Part of a small language model's weights.
Size: 13 layers, width 448, 7 heads of 64 (1 for keys and values), MLP 1216 bilinear, vocabulary 8192, 58.6M parameters.
Architecture: RMSNorm before each block, rotary positions, local attention windows.
Training: a variant of Muon for these matrices, 12507 steps.
Each number is 128 + 24 x the weight over its row's rms, rounded and kept within 0 to 255. Layers, rows and columns count from 0. Numbers have three digits each. The size before them is the row's rms in percent of the matrix's.

# down: layer 6 MLP down (transposed), 1216x448, rms 0.297, rows 965-985, columns 224-447
# gate: layer 6 MLP gate, 1216x448, rms 0.254, rows 966-986, columns 224-447
# up: layer 6 MLP up, 1216x448, rms 0.254, rows 966-985, columns 224-447
down965 103:156142131141147108120163138137118110119143132113133139130111159138144147103154146116080110082086078109125117128101124138095131137159133149101121137146141128171134064136155092160111121133142150142097114064102104128128134137131098116169120154130194118107121114147106134127144162119136173119118116095162142142143088126093069125110099136109128127121131135167088102100163114044138094109154110148103107093139095136151110115130153135122141134119151170120118145137125120077145121157155165136145117145149145103118182157117135140137131101127142138105154141124081119139161115148133131122105086088132126139108170089072133113151095166137117134144150139131118120099138159133097118115140
gate966 112:093130126131117134122141108071171109104106151150094159124153168140115127150100125150176167076123112131116158127092158122078137136106118111133114136131134132127178120131173086132112130157117135117135135144112153150153151134132153148132123160105153109132139132111099126122135097182115125145143106128110153124146105098121128159074070086105109119140136170073106119129149090119131088126114098136126181141148155106143178111111137142130127138150163112109142146145106162133140121080128109126163139079120116125140140156101107138122100116126110114151124137132131120130085108135115169128145127161103146138106137158118130095158094161144124124126151102114144119139153091163145135129126
up966 108:119141128134135146148127146156107111125116138152156108101075093141127158089148141142130123119136111114136106112195099106138122164118206133130141103120121176172119130171137108116143132112102138123132151119110150110096131138101177106117125160124089200091116159112122106148144106095136113150110093123107124139153174166109156126148144188101129118136172118093140165157137111133129150149150123123118104125130144170162121141130164150115087104112103119114085120107144074150136115153113088075134101117145143124130176128133127112109128129123124169124098105116133147131153155120141158112115126134179119144103163100133119126081141106131127170125100116114121147131125106128136134035167
down966 097:146131125140123155107086148164073130150136133086177125149121098086102084142139139162142139132108118110162106103116087129166122149155180105129111140147128130128147150100092112117159087144114131164088107093136077118123138137127115129130158111145132113141124100151143091149132104105097127088096134172152108141157148113146140135161147136159133117114118135147102089128151139143138152138163138104144133130130144123151098140144151127142137130088104128146129108136140100145087148174152136128144111146137160129109119119131136116131117129126145132098130129089117158166119147124161124094113140103136098120098121106122074165134138152161120115118142136144119132116085140111075108110130
gate967 099:113138180176109123112164084103152112132158128153127122108134118149158157134123129216106107110147098076159153112131127100127089109117145085133086165118103134138104144111153117126112119103141111139139142103165117089102107121096173124080140104127167098153132123149124189139140126110190092107151123162118090127132118097146125148098134109194152146150139129102104127113160135147097122120154152115133107100122134157139073134155133094098149152128139086111101118088087139112114143135130129082122129122117119137153153146150102110111094089150115159109116162129116144127100155121102119073114118102089120143082121121151091137141129164123154177158098112125131104117114115147152124132182
up967 101:125112080123125139113130119116118142139127139168144157138119126158128120104108094094084128149157087112134151117168142152097115176109111121101088129111114100154153124079124139114120105139140122148116139128162129142104127085108140144113110151103148098072159107122125091125117145139102075156113087131168099161093122124133085152154121109131126121129110108124168131130109182113116144121145124133192151130114100134168121146184078090068165128141119154097188146166193120115102125113132145127124113069079139127216158117156170083153090139137119105123147117124135152125108142115103116098138129113136119078174096104153098159098168132135099111112120118131126093129124101156075155146130
down967 102:111146158100113121116134116208148179117126177149111095103144130120112123100133101160147163117163078102157148140105125143088107125091119129102135128145123082128136135067138135155121138169149144175106123112151133158163143107110180153097132162072132102113094107154138177108082091131120131148114118149115121138136096095134125120099095139163143128086159105120123136125156178142063142146134125113144131163104117086146068149154109123118161143135094080099120133137163139139130121128116124139121131135142145150133161080157111123152101107157120177115143125146089138139119074139123115157108138117132157104134155147154089125138134140134117143146105092124108118143124101157138073143156
gate968 096:112120149140092140057122144157134165118106169144175116160144125189130131120151131116150100174150139132156093126097149140149137140126103143133131148137140087145157162113141126141116145090147159138157099114129135128131162127112131137158127175085087109133109129131107123136108150139121152155154130090128121118108129105102156143084107133100139135143101145159132115095103139126091142140091135156129113130140113149069160178118116135127116131088149152145101103085122157112134115129136127145114104092190097147127143125121129133134164138163138123094090155127103120125145138185143150150096116143121116119104115121138166086140119163113138156119151107167135137104120130133128082131172
up968 097:151128137142107123132160095151117145133134118093116145098104150128143166146140117136154157108116140174148187170118131115130090110084119126081164099089138080089165129122113129162143101133139120150123104142141152096154159151159124156116126077118144100121140064109122131139161131131113093132118079141117145145147175108150125136145118115099105112133152096135188159095129084122133159122158166154172103124103095130148129091124125129128135156126120124139147127104126160194095103124129126075146130126117122131136158147120080116107125073168134096155153145087158150117125145144129132077136140157135105108107194131117084127118133144145114151123137120138176148106148129129092145113101
down968 097:179119109170122101142093123136136125115074127090128120110155149137121153160158100126142185123141149122162170144095155104103127117131166125150124123099162120081136129119118113151153119166127136147105122104111156094127127080155187131123129150129125148112127137101154121131175139135116113126136123101117143130151130121133094094121136134108161128111109109102114124109139118144134190134104148126102116121121102154136162104116130118132135185123113143141150150152129138170122135102138106100157104149079121118147166092136127126063117106112124109131160137170111110137109139128108119157115127139076120165124153122109143132137135144173093106126093147125118171139139113132120120092097
gate969 094:122144123144121114100156114150108108200149125153128114115093141160130152121122100064138127115139161134119088194066120163102115147124143142126155185099162116097082157156129133166133103115136109137099111088137104135092122105157147106124147095135120152112096088161121141178146116142137127071163115123105151099139149122122137146100106134156172076126149112163085132134163100130137153119133159068117147151087130161163108136099131077162107137157150140131088126152111126126057153167172135131119157141121124068130148125128152117138157140136063114144119136110092147137090128115147156148130077118066093140127135132149123124077133118148121105127167117098143108143103128114129110094149
up969 123:081131098167105133120173130162117098161102128124153138148073130141146095115107119086145111093105161125096165118059148096102134106141094123119178140110155101135124166147138115159092110098145084142139093144147116143108117116132087117142093147154101118123126169135145113155108097145118132126136082138142111138109104092128133185127130105138163101133138118118125177113181141142122117126131118090111100099144106131109147142131067110133123114122123149121136102100122167150099086125114123113158137104149100146123183129099123132158096116086115113160131182125165134133128126099137212115117106113092155122116132128092144150096125179126127143143112115126133128145132134148080093124107
down969 110:155117155105168136108107103088153148080143140141121098111171140158104128153138122163112161166153103163138121152181129119184132143111161122119102120130103124117172129108110121127149165123146181145150166115102145117139113129132196155100143099112163131129127074099121115100168115128107131136103149136131142115132128168125119079113126157126081183140144108116147087129074127119124127144119100164125154141111145120149131140128171154114141133130143111117114151135141116109175129122127144164102093128115201137126078107144141135103153121144167134108125106137088120127127175152093066116143155134167167123161139159142119117149112084121122155112140111155114162084117119108141166141173
gate970 100:149146147100132107086132137141100129132139134114159157132107152172109125118174112135153101130129158149125110121134185109128142139122135105077155163127120170160116136157130160089097132102117149203141108139105097143176124118122103185126120109126144106175088173078146125151094137120125160133113106118142104129124145125085131202067081165143140167132149164140116126185124127147167129078144119131152116168111138165132123137179132174129149145101156111116139124110099110107172122100127101104110121137116128126167131137120159088097128112140122099123129108147132129117127116161126109136166089083126119153133131127116095136112188143107137119126106192147082185127101097096132152153132
up970 102:089112123138154111077172111167072168139130154139132135140158170152131146098161103149119100111171159117133082142104149151098128104134122122100120162130131100100145078131156133144115143124158117152166095097170101151148086103134135149122134110108128138120097148115155155139169103128108113125101116138174136128097105089054107153118099105161105102088086154114089133185125086117150114120102145116113153127081121160147143120111121125102099131101149129119121070092092117124142114127138116152093128173127104135147121106118131074091109146164133091103118135139115084127083125127110108146125128121123126155128187127136106149104135109139162081140100165155105115108147111102138127138117
down970 099:125142158131158138064124138118128146120130146128159156123126156137141148159158095166146106063146168103138093146102128126120117129142101112117112156113141149109179111135135116087153119179168131087133137117102087116118109105118176157147121113077119163135131146080170135131134141153121129082114122112140134129127084174092112144091134121198126117149129144130101139138105062154112142119100126157105148146093071133175115122127124094153088154122145109126148119126110097141129130106098143123085135173100091127118125107127152145082083193161098092124131116171143117118127099123117095128129153092147111135104153143163073157098140085122161072151121150134126130091131111155110104110122
gate971 099:121131147147106130114181094141089161155108094099145085107101153112127159130132169087163106117105175115135119158113177120130131123147114132147157158110123097091117132153165109129139114098120161121125080109120136151171131123132133096118130114150099157110122144125122123142127163163114161126135141133115168125108103085093124147139120121132130120126168185143086105169103157129137110110116124108105152133151160176120107106136106137125126147135139138115118135102148114156106126156149064152105113112171123138136116159171110095119146151154127171100111173117123135085106161144135125136140176116136097137135123112162136105117153078110112140107154134119123086115098150064146138101125
up971 098:087130135128139134125121104126163158130131136093126174146092138141148130134143137110165106103123121142122121117115144153101150099127067117128141137113120142117105138120137116143107118074137143120110108156119124150131159097109132141165059159165092106058157140105111114108122113181112173119145164120148107134171155096051127122093138152117108133110131154125142117107134130147095102130132153157111136126190100136072128131124142142109110131100151140109151150101116122158149164154132142145136115120152152157091082120189161117133108105100123115122134160068127105112111105184135098084119179126076139117130114082160127109130121096118139107106158140140133121162135139127112137111112
down971 100:162149121148111156137100149108135105085101115133142104133141147141092140130116120151127131145156155151098133110139151114127118198107145150152145155111124159156052116090111098157130136137118123138102134152143152123129103135118179139122142112136132142130113100135150150130146128082146139141173101147130123096132104144131181121132084119142108184165118078112094128140116121128124120153125132168168097127133133114151095129171143093166135101136114138131117152136142124089114124139114155039163144098112107113146137143118135161107136127180164112165146100136095152132127095124124143152130096142158143149135124140073122124107128131135138091119136088123104122109120137113132092135142
gate972 104:114153130100126123132143108139113145108174124145104148143131115128131104092118142148120107130132113125154134103185111133110155105141121160176118151105115165091115101131100134102103124160135126130157153125149096111111118151134140105112124181090131091118129145147139148116088110091139125144120089174146117138074148136132115156191164135150095137103126129122082119138100121156118137129114085146100126116119116151118124118153102127159126107096112149126152149157099100104150098115121137132093092144143160089145135113086113142141115144122129094110164152110137095166132173088101152126128131115146156122118124144118135215175094141078138138101124112098149101116156156133133137122097
up972 099:121150135141153112142119126158164083111152114134141112130145108114080116098169109135159158098122131104126129099120118100114154114096143141149079110089142134156130142117112126113139156163156078158142136110135150119094147134161080137127150128135159093176158163133121121133118127114148106174139110177132107165125130142118141153109112154152156119127074150196179100131136151124136116124152094148132148139095134137133142133141140106124105152138168124139149103150117142158128130117076160139128125128136110118145135142070132101105099149117126085070155140155182115121118122088131137141108173135124153180128128149154165162172142152105141117132154142099147105105154143154125128161120
down972 104:138204126080108130125113110159139112121135127152119143127093126145118098071156101144127123122141160122129135108142103152091134134089110140177113120104129156089123120150088121106100191146154098137139155116150126099096083123155119126115119135104138097152141128153134129138103112110126114124123113142146084163088130155142078142150131168156117161101115121142111120105096124141142153106129106106087109140116117161139149134160135066125085086121132125140183112130130080095151122132072136162122109137144120085168107153090125182135169118131155078064152122137122112160137142085116133109121167148142136145113096134125118171146118146108139111142109117072109119115170180107118091149095
gate973 099:142095112121146130114113162119128077164105131109159142141177132114108089109080149153132097145125151149104122099150129141142122166136161155147137126105196149129120116125156174168152124139154138132119140149145138118140136150144099130132102123116137123112122105103137137085132120163110114145143178134099121163120118135097157170087133132110094113142137146097109135111152127115186123129129188153104137109146096148152168163129169115121155179115097137141144129142098110118119159107121109067105157145125154129112096122163112136110124148119079155109115095130159160083099100083146115122097142127137098171151131096132115140133148142152045101127077160104122090100123132149129118123152
up973 099:111100143121134154131072106100111132149126130108113136115125138108141133173059123137096103125063125143121167153109115139130096102152104103129116124168157122156127144088122122108133091127117149107122132136119128092066108103139135149132090176152136165152129136102137144107157096113090114146145082147089121111109115074171133138084109126113113112131173118148118122163129095132167145121129142113099095144154095108171156096116139109110182179156125138125175130133088120111101119130115103109126108068128129120131104157168103154143115140148123163086123134116137140113127127117148190094153126132117137104147096132138125152137133156105113128163127102161122123126104156203112140114085
down973 097:138174143146154143091173169136174066089113090141135132043133103159131132152130120142111171110149124155114110101087190128186084170122144142155160140113172128107132161131104122132121149115132092137160147140135158122133128097127110102098138105074099133153131088096122131168099130118150140157145125124157052144121124128172125154123159115146121102098141097086112146153131117142103131110096128121141173142142145152117131121130168133136150132141165146120078148113135131145128121080116134127120135116136107185182148138144111151105090142106136137145118113117134154102167114085157091103142134115163107127107165146114132089134134142125089130155131140097152136104138153117165108092099
gate974 097:150133093157140158111139118106175125116125145121114179134150125127144122113157173077170142076142088148156135131158137137132174157101106110135091120124082139148126145151116124136168127126131118098139147160099120092098153132123123077120134120137165162154121101134137131098110169156149148114123147136109102158108147124105165097109106169121103123147140134111149140120156107092139121130138123173143141186133164095145163123111108093117156142172134125098138123141122111136136124120144141065091119124105147132185090114134155152141155156182167152140132163119090112142129155120114140111116079136123122125148133137054168172152116155119135156183130167135107106123118097154117170167127
up974 097:112127123134102123152168099140157127137145162132106133135107153143148180131108144162105132103099139150122117160129164106126165139089125113123158118144111163089137113179125100099102099089112129124148142185142116107161149139123127136122171125122141124123104164118094120159134144145115096125105153148170097114103117155179151133081157083108151162136119149103104162155093092103070164112113148148123119101116129122151142128120152148106103084114092112138167128128145112159109129120129126080129125152150127109132132119112100181123118126106098124095120125116084111114117153144159139157063116132165149127108101159098136140097152127115122179135151095140110149109139144150115128129157
down974 101:044124151130128100103139094147113151113150142148114081130116118112132124153150124134120126131101172142143147120130130122147141143131118095117137087149130110128126138149133094099097128140125109141104126137140168123128108130136118150111100157075120084112108109171120096183144103156126080129142108152152132112140097160123134151152154079121126234062084128129113179125126132157107174095139177125131120096177119105111136127080112168158115129114116123163135130147117095137096138127106118123139161166114107110156129141133121154131089170141081162097136155144101125067135139114114144144085163131146138165123127150145097132131151095138145109138134117092104133114098183137146116128108
gate975 102:171094100162147131137122125100126087158100152094097107134147115157100105109111118115117113119122122129136131081121144105086111111137158073106177148134140102125118108130139117159126125146161130084137141142134086140090100159129121137095110141090125146122088145090147093122134163120136165125078082112137108153116144106126100153112168129151137126112108158127067096129103079125144090123180136115129138138103061163126084095137166155142178082147155109103098132118159134118123138189135095115142128119154129134168118138106095128143153140109177126141095141146111106117085158115125120126128116130129136115148065095097094129136126137149192130127138117126118092123124123142114135155122
up975 099:120168167131142142117107123105135122133151118125140127124171129140148131156136142137142131153092089097094149166157101097111103154096111154147164103138092124115131136171136166117117130100166117170120147109122146107108129141104149152148123102150111122110134185156108171168134158157123107128129124139096187111141157113122136104136136124140118108103113186113080128109162130157131154111149161096159119133130171088105154129116137141143099128135108149155129148153087110184132135141154106115137123129115077137136145109113120127102102150133108125145133106096119181155126151145102148133114135116111132096113169135135146109085103122109108176114108134110121155148177102163161137102083
down975 104:113139138143110093114135098151136133089185148116130139131144146160129122175179131140166156111121122133132127174105142149129121125115124144120123097125096134132138166126168162094102123119113105170122109085147182110150157121136169121136159139173107131149122144158100144137105080130110080124172121125107158112123133142132107127140120115144136110160157139143139178122102139149112151101104141142147122108108134109133116211135136137145109145168143128136087137155123143169127140130125153147092128121151085175138132132137123141093092137120087106190141077085135147161130081143134100119159165086091132146110155120111140120128115117140091109101112126137120117118137102115146153095094
gate976 094:103093133133120114144153133063101106124161111214123170107123151160089149111129119147118149097154112127088113099149121143142091115079156152119115145095165131099098127117130111158110150140116151136147167094147110122137125143109124126139111117116112073104120151153104110133184158103091097123108125116164130140123149146135127164121108133143145191113150151143147087127146115150119122121147141135113111135148127145106129111133126144158104091156127105155139094130121173122137125089116158164170152145123103102156122120132126120120156117123120122100112127123110189124114119104131084136085146123128102142131144094137105137138107140114157170100117088135111138133109117122122157129133
up976 093:134100108139124093118151116109117144120120063114134159166094165166144132137106160141142156107116096119141085157153126094126145097128168109099178164083146097135136113169153143149104178154134114111140134171067106127130117153090130116084104131122110119149130119152147115101115111100092106150129121130141171136142130150125133162125109100143127161131135151147123142153123100109132143147118134100164107125140127097078133116102146149110096084147129103112137101156141158113104124123149138151128105125130116134112143116115110127095133108132128120149132134109131170108141113166164138135099105103120115129138142101161135120054066138122123129110132127162071120146141147103124133126144
down976 094:092130145148121089145112128123111153124118145137150136104141107154113131124132069126128112156138141131127133099128138152186138164139124111137109140090148093120111135065131122125152140119120117112197144108163110138111155151132099111131155105167104104092125120110132147113100149113128107099118136151165116125117110121136142095141134119075133143106125077161141130111127082112130115157170127125148106133107150140125047178086124123162115118130089125151128119110143122146109078112080099142106117135109130135152128097112164132149171118125121133134151145125135157144122131127119093136135143135123164092114149108114117136185177076145150118159145161098115165101132112125131158123075
gate977 101:140118123183103119129153104102099152135180129141097118121074164058126144136145118098136124124133081150130147116147136118119099120164117135100122120146132145166099109164187085126090147153144127127136113126100079118136151155105122124145137136125114131132139113133097174106140140210160106085161119149146125141118106145133097114111094084137128141123108122091117164148116151109104123104063103125200136125131143128127128142140079113146098117144107163147148127102141150152108129137054109149114138165140135105125139091117135127139112103146123140127103115118139124118124110125131104162157124116143157123069150078142141152131110132138098134145208128121138118137096112137143137125130
up977 100:090165120122140103126159111141185101137114102127151143156088141144114120146107143076147163128126187145152122144041109142137083140132132161108140120158121114143104119120089105169107103077105072144154135102124156144118119140135135091106088110098165098158125140104135127128106099105105108116175128116112143152155112126101129151144147110078144135119144122106168122122102084136130157142120119065136081122164107116166057160095118140132153124130142127131102128142150155118067177127161124132124148147138135170090126130142096098131129094134152119118120141090112161174153135142133100133126115095145142123126133131129150154121188085164146127069140135134155147128135144129102129134151
down977 096:137106129097078129112123123083136109154116131110108109141112091121123108099139145154141148105138119133128127113087138113118128097118133127132123143111120108159079133130103076119128113128135124138126102105090125125110096123110130167166090122113092138090101095100104151148094144151158081129148120144159135141161143107133148103149138123103099125121074158159095134162141162179088102123114086120138160083126098119116102133145095091136106123128153114094109126078062139149113135141112133165146140143131121155155167137142144120142091116140122094154166124107136155139143102081128131110159116133151122154136140070143144122146150124104162144094138100121137142132120135057125119136149
gate978 106:159116144117201139111116132114138134180144092120095113122152137117136143103115108074123099181127134168119159117126158115116114143135102153071123121151107162167136172154186076159072128111139124132172111130164156128156106109101132135126136187109115146158096096167120099149162163129154128112093125120145101138151127142108135121118097138164107127164150110105115119123125151149152099111107110148124120111097176127114149093141114106136107107132130112148118127141157099059117117132128144121170141146141151141130116118136104124146125176154112182103080146151129178130098131111146120138128101134103128076110151125186142145151120115148147143108116134101148092073155100161164107105152
up978 092:180134128159146107154116145137156106196120124124111084077120108151111147138104131127090105161126146139136147127116082092136166113157148112055141139141169152138157127122154104170114109116114098148146112100143105126161123135102103089119143148153146144151144147109126144131104147116145130122175126145150168131154142137120154114122177163130140136107114110103106136142138129139108123130095157207126102120123104106130083087104151114147163082106133099155141150142116090109114118115100130145111154137141121083095113115136171113152147110141106188156112140133196142107144084161133126134170120153155121095171143114138151126145130117125156115103106184152133141141119108112132116090158
down978 099:139094131125160141132145126139153158197134145122176128136105102119128129121143129115154102157159130165113154079152155112105076105114124108071096145139134121141135163174106062141122122098142104166198138131131124114150097129097109122105173104167146148141080115192106125140156126111129078100096128156148109144134113127090134099121130153131087151140128127128116087108101123183121098111083102103128121162109152133130152076112169155096142085112106128119176143125151080133124173120118120095160129149103151126119122108120116139142140169115115146123108126112126162113081099135111076163137136155121096068120161095143148172155098151128118153102137103130131090114122138151121131144148
gate979 096:085132139119095087186187162148117150130160115123139143097110075106090160134121087093178128144163126108113114134136138170103079140134159122142114150143143131121124161175081129094131133145158140159120134138162112158154154135136118135138164115150109115124146091145122116154134130141128128145112127139121108116123118131155183109177148125092182167116116153152175076116111118127105081134097098150094113111111102122125149141083125108133078140101139139091144148137142084127076171116057117123162127127108131073125141107143128156145139124087126170109101120137107142135117137155075116119103163166138116177127097141115125136097118093111142170118129100131125145115104156151108142138112
up979 107:144142173136126151137157111163143159119127139155143095124111121154100164105162121148116121121113141105125157157103131104124162131130129114148140111120147089125190100116120114121131158146106131125166149151144187111165139118170157123191119140138151119111129162171114158085143110096132128115090149114126083093143128109115125125135169147151159097121132112106134090134098105130137106115138181093137142162126100080121143160136081161130103151141105122131108122154116132198101116168090143161130161154169116120159167150120129090122124097122149111069168114141106151118110124130119155135121169126127095192123180153124202147141115122106119143134141149122123132120067120143169091126141
down979 101:108085119174095097134108147061133109116144126077110154152147121090134135165126085104157144131106144147128070133135120134153097144164121110125092151158101169135075132147138121105131116129142164133149122137122123126104147161105112145071135108130128138108162107120161138148110175151118127126153103109123155137123117107102128163109130108079134149126140130153122153126167131128144142163095063147119133099156121141148075130124156108132124092137129142118131140132171111083137147118116116118156136140126119120108083083108160129148118170126105141192073148081151157138108132180136120110141094114147168112181100137132060090130116110158123152119141127118102128156160158141132156172096
gate980 108:089106118175126151153135133120127064161146167156141140103125158123135146103087154113135134145122094163120143107093150098150139132098145127101107149141111138128163156106133060131138133101095073137093106115112114135148093112122132146133034117191131133140136065152127078140149088089118148144168091121108117124134101162136110112169084131110141147127132115106152114155120137126144109128105122119154147115119121118134135110114143135161146127106125132129142125081127157148141101111126132148123093139117153162136134148106144121137173137132126135132147123134096185127122106080143112124110135124182147159087147107172114064112126122143123111127135102130122174145153090137105189144120
up980 099:148094169118083115150132132133146142132126153105159127150098069147119103129154124099105104156132173122157137123138096122141098138116112126124109132093125137104117127112178116097103131123141124138127138133130116147096152165184128135148131175132134110122128128120128087113114068125161155139157148128143117128140125133150135120127156136116138115163174159156121102126139103133074118134140137122102104181143138111122152156101131162159116118138143127127116109151125124137125130144103138096130135130134094121155176115111147118139123147131115123130146117155124127110096098189107095128136091149071128090131126101103179110105154120120166112120134122080181114153125127119114134093106
down980 105:164180099118193098173078115109104155092137131117095116098133153155161112158130146154094117123138135135082120170134105128106179140133122135110157143134146136115111126116134137121140151170133174137166115154126153151115154140135123089138122119100136147109111167107127163126121154129138160119066133098144142129139141125116097151116111126164122150177109137143135140148172109123174158119128125143144132114130147151154163195111156136104142140128116156118111120161141101126090142105137113108151156134127147136142121139147121125139132099139145121123156124120133088096146174141120156153139154131131133113139110130128123181091160167134138166126109124151113100135143158101144084111128
gate981 094:091084154083148120142104147119119149083119135124115105075134133108134100130139155151084141159168125159133082106091121164088123152133144173166103126132110101158104116096179163159141133151148086120148081136122158127110176102141081110123065148118152124146162138115121140111086082173134118123115089139129135145059134126167135124139160112105150147156160157133155111134075170123119129137121124168162108142153154113130141103103122141128141115159111179168152097117118096132121105108110099110137129107084117168126121107124145125155120134150122145139136116097138119137143112123091101120169152155147155130145127137118147098107117163164156104123104147106129122128107110118102154130113
up981 095:167095118133131088146110144146122165140139153101118139114083085131134110121118088092119057109108137129196131102166119117144106124116126109130087128139087108131161162143147125112095114162118151124143111107104085107193126130117091135112162133129119170129120151113115129178116149170119150093137090163135161069084110126114088121168128138103139107116126158106130113127155123116116158140144143111124109151109094190129085092132131172171161155121117100122124118134146133128124133091132113186082126110114169136104165169104101128116115144155117126130149099132142116130144161148135109120155159173149144123117130116121156154149155130160104129114110157106149097132131089112127084135147
down981 096:104079167146147152142113110099118143171113118124142143182125141132147126107093128143127115114125095164116115136156136140112135086119103117107131127097138108116147112179130123116144100128124186163114136173126106123101164134160107144138123130157071135142078130130099162089146120110096168112122147124184149127163109167114156106117157129101096124153173140080100114146144109128129095082134089139102123170102160116088159135120130178116139125140128139144113126175143120128132154118097126109116127142086120120118138133111120117108132095168099109147105082153085150097127117127128129064102120114173134098124148116115117181090132113138161134149124132098091117127124124139118144107150
gate982 100:148129112130156155116111121130100122136158124080144146129141140217137132109105134103134093171126139154151101165122098121204128197119151118128133119124128162172117125144104125128149148145141128116168130137170091138137134140155147136091140137111142121115137153120134121078132148162114143148131107131154162138153129146135104176142137163147097131164100143118078167162136092121103148103121100158119157125107136138150154141120139114140160129093147180141122154151141105124138126125132104167130118134106095081116109127141098073124123118117126166103084148103152144141131127087140137119159117151098139163172091120134152128118129104172145108099185119127120150107121129159107128128126
up982 095:158152097109142172150109114126117068168143136081143156120152169137119107095129164106149122165141141128111121070160114173164159135118162129095109119135128095128113110141150153131140130128091122120117151147146126075123087106171127129104176111113149125158142085161092123127169136120111103176147123131144115090153122120125103083163119116142136114107133135127107165112057072137170132106141124152131145106141157163123154131125119138126109131138140117108147183137099116143113137152111140089112077155136107128112098110158144135107142148138110140118083124099174128087108158135145142182123150132093160125145127136090124081120153142121148147145134126108139061136163144135101128189122
down982 097:152144118162102127116102120161154091140149132189189118143125146102161108098110170126170155116164138091156168089145119142108148109102171115121095133141161131122106126127116126200124101155171144135131136135144147116109111106119105119125120118129087132120133121123096090095151139124108137146114118115145078068080118074158113109076089153129144121154114122151144142111113122170125158083146112127111168144120117131115113130122126146151073113121109103150136133178103110063171163143106132136097117176111117152100106130152125146135139138112139145166166117139144110100142145135115121112105138133099091152083156102124124117132124075127109161146161159108124139159149125099102155102109
gate983 096:161139118117150149163102112137110148150154077127156138146118130116146109161140147145159116096095176165157136128151153165105092149155124119174100161102112148095118128148124111109097105121149143129099126106115086119152114137115115142140132115142111153131112124157165093153162098099064161142117119099124119129122151134138165165103082106134125109125124126129142118129152114161154133115132149106153133093111153081104111101108168110151094135127121116137131103120112133164145143167154156109112093127120159109134077150148166129196117126143133097103154187125064137073144167143144134174124117156137168168144139126147094207120157139121108111153114148109131130112131127121088093142099
up983 109:192137144102147133154124119151159164132169066154129110132165162136139145123136113144116091147131138157135115141129148181085102131104081117124168121157136129131112113137089166115120099089143164141082114139126133164147119096208141111139167120143152127104104128113161117137135137121079150120055145099137142143092175126122127112116124132119109113181110139140110100102139103131144134133147152139114150111109124146112108126127146124124133164108123151127078132125098105132113172147151162121127145121121153143159152114103158133154142098161120108087093150160088152125108111180136097100152114126098137174132153127141098156115148085136119155112090097130136109122179080124146089131150
down983 107:090138130156129118099128132136087149113119170091122143142117105134092123146118130059126132137119101076103153117124087099174182092157156118121115116118139101123116140101153118121126155177131115134151154146123136105112105119063121132095089154130126131144139146125087119116129145139176107163189131125104120085138117143138110143118158115112150150103176117098119117158143111146099144142124107114128100180157102132117151127109127125108124088131149117103139143133163121125149062093140086150097144120121117138150114115112106118086104165125126150144131086130182125126125159067136131130106166123147095080102096128123151125108112139132117126109162127141120122134116112134125136135115
gate984 100:132150134159161127116184131123093120124093142115135121127148145129125089126124111127143107152159100134085113145148155114128125134150076050123131097120130105090122127110145121115115157143162154137162126107154143135121128126123112145146171110144141128146098136132109147135101178106080130180112138117153101158111146108163114104141134116140135156110119125072098135147147172120116101114137168115124112142156140084105102133154128159134118144138131145157111092086127118091132144124135100174157166113081103082169115096137137112127102123140112159076118139131075128122156108129121107130125138139136133152146047174105137151126115140090142116123145123113116133095118113108132174156148
up984 105:137105112139149124104126134109148134104151097116112144150105103116149152082128092146136125141166149142088129155152132120150127135126111081155109157161119110150135085145124194108094103118102087129136119134147078090138156115094104153150136097104155110146170083149103164133147137163100154185138151139148110142111127110115110174133121137134147137108157116095111108140149079120137118144146126115128128157059124169128145103143159124134152134115139121154123128116103088137164150170126189099113146166148151125180086160087129102105131118111097129133098107144161137116131149121109140135119120113105134138181126174111128134114113107144148133192109144093090103116121183096139138125138
down984 100:129155128112100125137119134090105120173125150135152110130122135149105080183105118152093137095158115104152120121128090144113130149133144143098135103099159160153115173109115085134115141132117119169133116079149200152157089127090188140116082174172161118151094115088126111125095128129130125115171077096128152119148140194120146119101101134118128128150114149157144138134120098147101147117128124147148128117085138093111085106098130187120154159082160119109122143132140153146115103160153111136132116091093127144107151087162100101119130130135154129133157105080161128153143100109148122120119102121185121114103118109127125139099128149145139147136116080122120122122103116115120147127122
gate985 104:129157126179148123133169121157124108053108154125131123164107140126133137058146164151116111107125076115125121085139115144102157156092096114154099104140107110088133116139111132118107137188106104116162132153120093069142102137163120143120124134127110096084112099140139117139120138123116116164078112131115158159172133150149101143106183171114136146090133104128204142103134132122133150122128138136123128148110126091177106127153132153146100138093106166142166112103132123096163174145128171139132171112110112162141152161122090139157089140133081122112091123122166139149105128132073151144114160108147150111115081147139163139128080158105124161102110133097151128132158145146095142121139
up985 098:103128156106124152114120098132098117131136129133124110123121164127123083120126153119088145149132106122119122108138125182129117106181166146174150150104114111149138138130102096115133108109141182122092112113165120143110137109113139079126132118113143185145161095138141189157097121128086094160097138090125130124112136107113124143168110108130121122098104197141106086104116162114126145159122119142153160132119133164124120112123159104135107195209174122185108123149091140091127070111142136129119133136099114107118135151174125134112100119157070089152163131178156109149121113099184132158175135099089133107105132128102120115129082099128075155146131136124090133141129122124117099157161
down985 102:181070131103137117159152130149102179180118142107151101135193111148150132129140136129135106145127121161128129150098120108112122114118102133110105148102142094166119138132124139170141116084139117116119136138135091106136130120136125097106109126092154150132110115154115119153134150190157113127120145108096131115133130163122152114149142124144137118122127147134116143162169090160153094165132174116131117158128142146138149081111118146152117101124117122083108104147090106082110119118121123113109125141118089192095123085103139130140138110133114131151110113154109148106131105092162106077122140131110123142103139119183162101155138150121075121102148181123147093175115163129089124122118
gate986 097:085126117171120156108148099122139163119097174153123128141117095154127128148116126111114114119119139113085136105153083126128139163133094090131178145100078157106151112094150141118136138136077081106167103107153110106091135118140110098090155118115138151164142116190115135077105171162070133086132123133141128112098134129132141131170082126083115160140143111083111132099144118133110122119166160092128132102129154092169129115117163154113120101125102119143089142136125129134131117141098102114167099172084150124119112148119160144124167148107141132135113141104092145121137139126173116167120080110151142132138122096131135109148136118127094133140136157136123105106159113136132135119138